config.toml
norm_eps = 1e-05
max_seq_len = 1024
max_steps = 6554
Each number is 200 + 30 x the weight over the matrix's rms, rounded and kept within 0 to 999. Layers, rows and columns count from 0.

# layer 4 MLP up, 1792x448, rms 0.164, rows 1293-1307, columns 0-111
189,185,194,172,191,159,199,195,150,210,216,259,227,219,220,178,231,197,208,226,184,196,192,253,220,158,215,164,227,222,187,184,240,235,175,148,212,249,211,170,198,250,214,199,222,226,236,187,193,231,211,244,127,199,184,208,175,170,161,167,207,229,214,151,236,216,200,200,163,180,189,206,191,203,219,123,255,203,145,200,226,152,149,213,188,218,204,244,249,215,194,205,247,214,180,163,205,202,213,207,220,265,180,196,251,292,192,145,236,225,190,197
204,223,263,189,188,149,236,156,257,210,226,255,208,165,174,224,231,216,166,180,212,256,244,157,159,205,203,206,206,212,190,192,202,193,157,220,154,164,153,234,206,184,183,210,187,206,160,192,228,177,231,173,202,175,181,128,202,192,223,173,270,204,238,177,179,229,157,172,237,174,144,177,206,182,171,198,234,180,228,200,168,185,161,177,175,225,234,198,241,223,258,168,230,186,208,158,181,189,202,265,165,180,163,229,163,214,200,207,214,124,231,201
207,176,184,159,165,201,232,161,201,162,247,192,172,202,197,147,167,191,196,167,187,155,197,211,217,215,198,143,154,201,217,184,198,198,219,195,208,186,220,230,138,226,182,229,203,241,168,236,199,213,175,202,181,184,155,265,243,193,274,173,183,180,244,216,201,178,177,112,217,198,209,218,176,206,144,189,255,167,171,189,195,218,181,206,212,139,200,203,185,214,206,202,207,209,178,175,170,214,200,239,225,150,196,218,241,196,183,174,233,199,213,164
199,191,222,229,190,211,236,204,145,166,175,156,238,246,227,195,206,190,195,202,180,179,192,192,189,178,214,220,255,219,175,219,217,225,225,167,175,179,213,189,190,257,237,214,195,233,208,221,143,193,229,252,186,147,239,124,257,232,260,211,220,242,151,215,194,245,156,173,215,200,190,236,170,151,212,165,217,165,199,267,207,173,144,260,157,229,195,188,209,193,205,195,233,156,171,246,210,247,204,202,228,214,204,181,178,162,131,166,187,215,210,200
229,218,200,270,232,226,213,167,268,240,235,200,184,260,136,195,172,193,220,183,103,155,202,158,225,167,151,260,169,200,157,251,226,182,202,235,156,189,211,204,232,168,211,221,147,147,143,139,232,216,198,232,234,189,222,164,163,228,196,143,205,185,196,172,179,223,193,165,202,168,241,139,203,229,229,198,253,177,202,214,256,202,246,161,212,174,232,204,139,238,242,241,206,210,186,240,216,187,171,183,207,203,225,220,229,236,161,174,222,202,166,180
194,201,209,195,245,269,174,186,249,187,212,232,184,176,199,174,223,176,188,214,232,237,235,194,169,206,223,163,267,179,173,184,201,222,208,186,161,159,223,214,243,192,209,225,214,191,224,197,218,188,220,162,214,237,228,123,227,238,178,139,156,179,168,236,194,183,174,211,221,189,222,220,210,224,181,202,228,186,147,235,229,194,191,215,177,196,223,182,152,234,213,211,206,217,231,199,191,283,191,196,189,221,188,233,192,236,241,191,152,180,183,202
184,190,221,203,163,147,215,206,211,212,255,180,294,260,179,168,231,236,228,163,238,244,190,232,168,201,216,181,234,201,186,197,216,202,211,205,199,193,212,202,173,199,257,235,205,189,199,187,172,230,220,198,208,207,215,123,198,220,193,218,182,214,169,184,181,181,233,169,229,226,151,235,191,235,184,219,153,173,228,143,238,188,226,253,210,162,253,205,258,181,226,189,172,186,221,197,191,204,188,183,219,184,246,199,183,169,189,219,188,201,151,231
167,248,194,189,191,155,223,193,176,207,207,204,211,176,190,214,250,185,208,168,188,180,201,219,195,181,228,197,202,195,215,196,196,180,194,227,131,213,141,231,197,237,133,222,165,209,216,153,161,211,232,200,201,219,252,224,187,229,249,161,239,160,205,187,183,200,169,182,248,190,176,187,163,170,194,244,225,186,213,203,191,238,164,212,135,186,163,174,145,148,174,183,204,228,215,210,212,186,282,213,168,240,170,192,248,199,222,204,237,258,239,230
211,179,193,196,220,205,231,238,171,181,210,196,201,204,176,158,239,156,221,193,184,151,215,254,180,222,239,184,184,249,185,160,161,207,228,236,209,196,205,169,241,220,183,294,151,209,209,240,162,145,224,231,198,227,163,187,193,199,172,249,230,199,248,266,206,190,212,214,163,224,228,195,198,162,203,243,218,168,157,212,178,213,167,200,207,208,175,216,232,202,201,171,210,165,211,203,181,195,177,200,210,223,222,214,192,241,169,246,177,207,259,171
191,198,241,151,196,189,215,190,196,221,176,192,217,228,106,195,170,220,215,190,193,263,202,217,196,217,189,189,195,269,136,174,222,233,187,238,144,201,224,174,187,168,212,210,182,222,180,205,211,203,191,232,194,176,216,233,191,189,255,167,194,199,247,247,228,158,175,209,197,134,230,248,209,204,238,214,212,174,258,162,172,192,162,206,171,159,211,207,190,234,224,199,170,225,238,209,117,240,213,197,223,198,202,160,175,178,182,259,185,169,213,188
184,208,202,201,239,203,216,169,232,130,211,192,175,214,162,188,181,251,202,111,138,171,191,218,191,256,152,235,232,201,230,182,200,173,192,231,209,190,263,238,189,219,225,169,242,177,157,256,139,205,205,208,196,138,234,213,171,237,151,209,213,200,220,166,155,207,198,235,165,248,154,194,247,195,263,197,171,180,142,203,222,207,162,152,192,220,197,189,228,211,199,166,169,187,217,128,219,178,206,250,177,213,172,200,188,231,183,190,149,228,243,207
154,164,223,171,194,226,133,212,192,249,196,202,235,266,201,199,205,101,172,189,211,177,192,175,201,210,206,194,220,209,210,201,196,242,194,182,224,225,194,259,216,203,179,255,129,206,213,181,157,207,235,244,221,208,220,216,187,201,228,159,169,201,193,161,170,210,142,175,171,195,223,198,154,183,214,221,169,210,201,201,224,227,163,202,131,194,179,241,189,231,183,159,233,191,176,162,223,156,189,218,186,200,198,206,197,200,192,139,134,191,215,172
154,213,199,166,188,241,201,169,169,164,199,223,228,216,190,215,155,193,171,233,223,220,195,191,164,252,173,233,131,181,219,181,203,202,106,232,188,210,207,159,224,172,215,173,141,158,189,172,189,248,178,244,212,257,136,194,189,129,205,167,203,213,230,248,208,183,211,250,173,217,208,182,165,214,215,205,201,220,192,206,251,163,208,268,205,181,242,247,185,212,160,217,173,225,204,195,173,127,196,205,184,176,217,173,191,236,164,179,148,242,254,206
241,220,197,163,161,205,192,181,224,244,181,209,199,168,185,253,203,158,207,247,215,176,175,225,181,204,186,212,187,204,153,168,218,176,232,175,201,214,257,158,227,174,192,238,240,250,206,188,197,209,165,204,207,164,244,226,195,194,218,173,187,151,179,257,266,185,207,203,171,146,225,208,210,154,175,221,256,203,209,231,248,167,198,181,177,220,166,177,169,236,184,242,236,232,208,209,187,183,121,213,172,179,170,195,191,193,252,219,246,216,174,204
194,240,188,178,159,172,217,226,222,140,187,201,194,172,229,171,183,231,155,189,227,205,234,183,194,207,190,171,245,161,189,235,195,224,208,173,246,213,259,277,153,192,185,207,187,99,264,157,271,168,184,255,217,165,184,249,188,203,169,226,195,196,227,229,183,205,193,282,191,192,175,241,253,205,224,193,178,198,197,184,212,240,233,254,217,189,185,191,251,195,198,211,245,176,191,210,185,169,213,174,186,201,171,199,226,213,151,256,188,204,198,196
# layer 4 MLP down (transposed), 1792x448, rms 0.142, rows 1293-1306, columns 0-111
175,186,195,209,189,222,205,123,203,212,192,235,226,207,211,212,231,209,202,247,175,214,177,204,160,185,174,190,233,183,182,177,174,181,186,192,143,238,198,218,229,185,208,192,219,150,218,197,162,156,208,219,232,183,179,233,194,189,172,148,211,182,187,138,204,206,266,205,233,218,194,248,199,186,188,201,227,206,223,186,212,186,194,220,169,230,229,268,132,200,220,182,224,207,239,189,153,236,166,146,183,189,161,220,220,223,200,213,229,203,199,248
234,209,269,219,170,160,223,249,195,191,206,209,161,191,154,254,189,176,228,221,214,204,209,168,124,211,150,259,198,154,187,146,218,185,166,216,239,175,206,236,175,190,220,202,265,177,219,220,193,209,192,172,191,159,200,246,227,213,161,178,242,197,210,212,245,176,184,194,205,233,163,219,111,184,196,210,211,228,180,127,205,195,137,202,187,221,197,220,169,206,174,214,206,232,177,165,219,218,250,237,135,173,258,184,202,227,142,185,198,232,195,178
242,198,224,206,237,173,195,211,186,185,139,248,220,185,164,231,198,229,205,214,188,215,188,192,178,199,224,166,213,246,221,219,134,196,217,185,219,158,124,198,198,206,230,199,163,162,254,211,186,150,164,229,191,266,210,167,203,202,174,209,180,147,192,201,189,200,201,248,199,194,165,203,234,226,199,186,184,178,186,204,148,199,247,152,152,229,143,240,222,143,203,208,213,223,188,195,232,218,171,182,196,191,183,170,216,182,190,180,121,127,208,239
204,204,211,266,123,206,217,209,149,229,216,196,214,209,193,180,237,233,208,209,214,209,154,201,149,162,193,216,181,178,167,229,190,233,189,262,160,249,207,193,193,171,200,252,167,188,200,216,202,186,227,254,206,189,254,183,122,209,201,185,229,188,236,151,197,204,261,149,193,192,185,237,135,143,191,175,171,218,226,231,181,202,217,197,198,214,143,177,207,212,132,174,189,160,210,206,213,194,200,190,188,237,198,250,196,209,174,186,196,239,179,227
250,232,224,261,241,208,199,202,267,202,177,173,167,251,186,177,249,152,201,199,189,189,201,256,158,225,235,179,178,237,157,188,169,221,178,229,172,271,236,201,177,261,211,195,199,212,162,229,232,224,237,227,258,237,212,184,168,200,177,307,188,227,181,147,187,216,209,162,148,230,239,170,179,164,197,229,233,193,208,208,219,206,168,253,215,166,172,234,226,204,200,201,243,263,178,208,225,197,167,146,155,197,154,140,217,191,181,185,255,222,214,226
182,217,210,230,179,190,220,197,209,217,218,188,182,214,193,220,177,232,196,175,197,180,206,175,187,165,235,215,187,183,205,188,185,189,188,202,189,229,205,168,161,223,182,175,233,235,180,212,190,224,231,229,195,170,205,230,217,166,197,195,172,231,268,206,216,148,223,193,241,244,243,192,248,198,224,201,210,198,198,196,174,252,216,184,235,207,189,185,201,159,197,231,215,170,218,196,213,191,205,182,214,218,183,189,163,214,187,226,188,194,197,208
179,232,186,229,225,184,188,246,183,154,207,260,211,195,200,273,209,221,183,146,163,184,192,225,254,220,181,190,235,204,202,146,188,201,170,216,201,187,200,227,149,198,203,199,198,188,290,220,189,151,226,206,210,203,160,211,144,223,178,179,232,231,153,202,194,209,181,185,160,210,191,205,235,191,184,166,226,193,162,168,176,192,200,191,184,196,178,200,180,156,210,228,175,140,176,201,168,164,217,230,179,202,221,195,201,241,234,229,171,214,199,229
132,203,144,111,197,265,183,184,197,237,166,162,169,220,203,256,226,243,213,149,187,169,177,216,181,152,184,178,174,200,200,237,194,196,176,184,195,132,227,195,188,190,200,133,216,131,128,186,112,204,176,182,198,235,231,247,195,189,193,110,276,196,158,236,219,223,206,190,177,145,180,211,197,163,202,236,195,136,235,164,209,223,200,161,190,186,219,198,185,225,224,253,186,196,200,192,221,179,222,172,197,181,232,157,180,188,238,258,225,230,249,213
206,178,156,188,188,173,206,172,210,201,193,198,223,226,194,199,195,207,187,195,220,202,219,199,235,209,226,174,197,186,163,201,211,153,141,227,258,188,192,213,186,237,180,170,220,192,159,169,218,219,188,171,155,237,192,189,204,225,181,189,151,228,211,140,226,176,230,192,182,242,219,224,171,199,170,204,209,131,219,228,203,219,198,183,211,149,205,239,224,177,220,266,193,158,208,182,193,204,199,222,152,180,183,232,205,248,235,216,193,190,148,175
193,222,193,197,211,213,249,191,180,199,245,169,249,233,190,168,233,198,164,165,180,171,240,144,174,155,232,181,200,206,238,196,161,201,210,178,201,227,161,145,204,239,199,204,194,224,195,184,186,198,228,178,208,236,165,246,177,238,166,208,159,258,205,234,181,140,139,277,207,164,160,237,196,152,156,215,224,185,152,206,182,187,172,211,204,244,203,152,181,160,181,206,149,211,184,258,221,242,131,145,181,192,193,228,199,224,181,254,192,178,184,230
162,177,194,236,211,233,205,196,216,161,156,211,180,194,151,185,125,266,194,212,229,176,226,201,270,229,196,247,200,175,229,240,211,197,194,191,178,222,148,158,186,231,180,181,187,242,220,166,200,219,204,155,164,150,228,182,207,149,233,192,168,227,246,228,191,234,184,222,257,214,194,205,207,206,237,185,199,210,189,205,139,186,186,167,146,204,242,155,212,210,184,184,198,246,176,206,183,233,176,193,242,254,232,213,201,182,230,224,170,191,200,245
203,241,203,194,194,217,215,216,173,190,173,198,158,187,251,210,229,235,229,215,184,250,217,192,213,220,197,252,183,230,148,182,192,185,154,194,213,210,233,176,203,178,138,208,192,231,191,167,179,209,178,177,197,238,169,173,186,202,210,215,200,212,197,190,187,189,192,204,241,279,201,213,189,198,178,199,177,207,143,204,188,224,188,224,240,202,196,178,191,206,207,213,196,188,219,209,224,163,225,227,173,196,216,217,219,178,198,262,243,234,207,187
256,181,184,196,217,183,174,192,203,160,210,236,180,172,196,213,202,205,207,262,213,195,165,158,169,196,200,133,163,199,190,204,157,153,172,224,199,257,226,172,231,192,219,204,208,170,234,187,218,175,226,132,284,159,163,225,105,192,180,195,154,211,228,207,197,244,198,201,236,288,209,203,227,204,173,213,178,235,175,212,146,220,206,158,140,216,183,260,190,193,255,206,246,232,208,251,177,212,203,182,269,197,228,198,177,183,211,133,148,204,207,163
209,193,206,200,175,213,209,191,168,220,187,162,218,201,221,151,178,160,193,149,205,146,253,219,225,192,204,172,182,182,180,234,117,208,238,208,183,229,193,239,228,216,156,205,184,188,213,207,168,223,205,222,192,169,210,195,178,202,138,247,183,242,172,151,169,202,191,217,218,180,164,219,215,153,176,158,221,175,190,232,191,240,189,177,213,171,266,170,161,201,183,183,265,209,206,197,187,232,253,248,137,205,220,165,192,204,178,163,137,202,221,232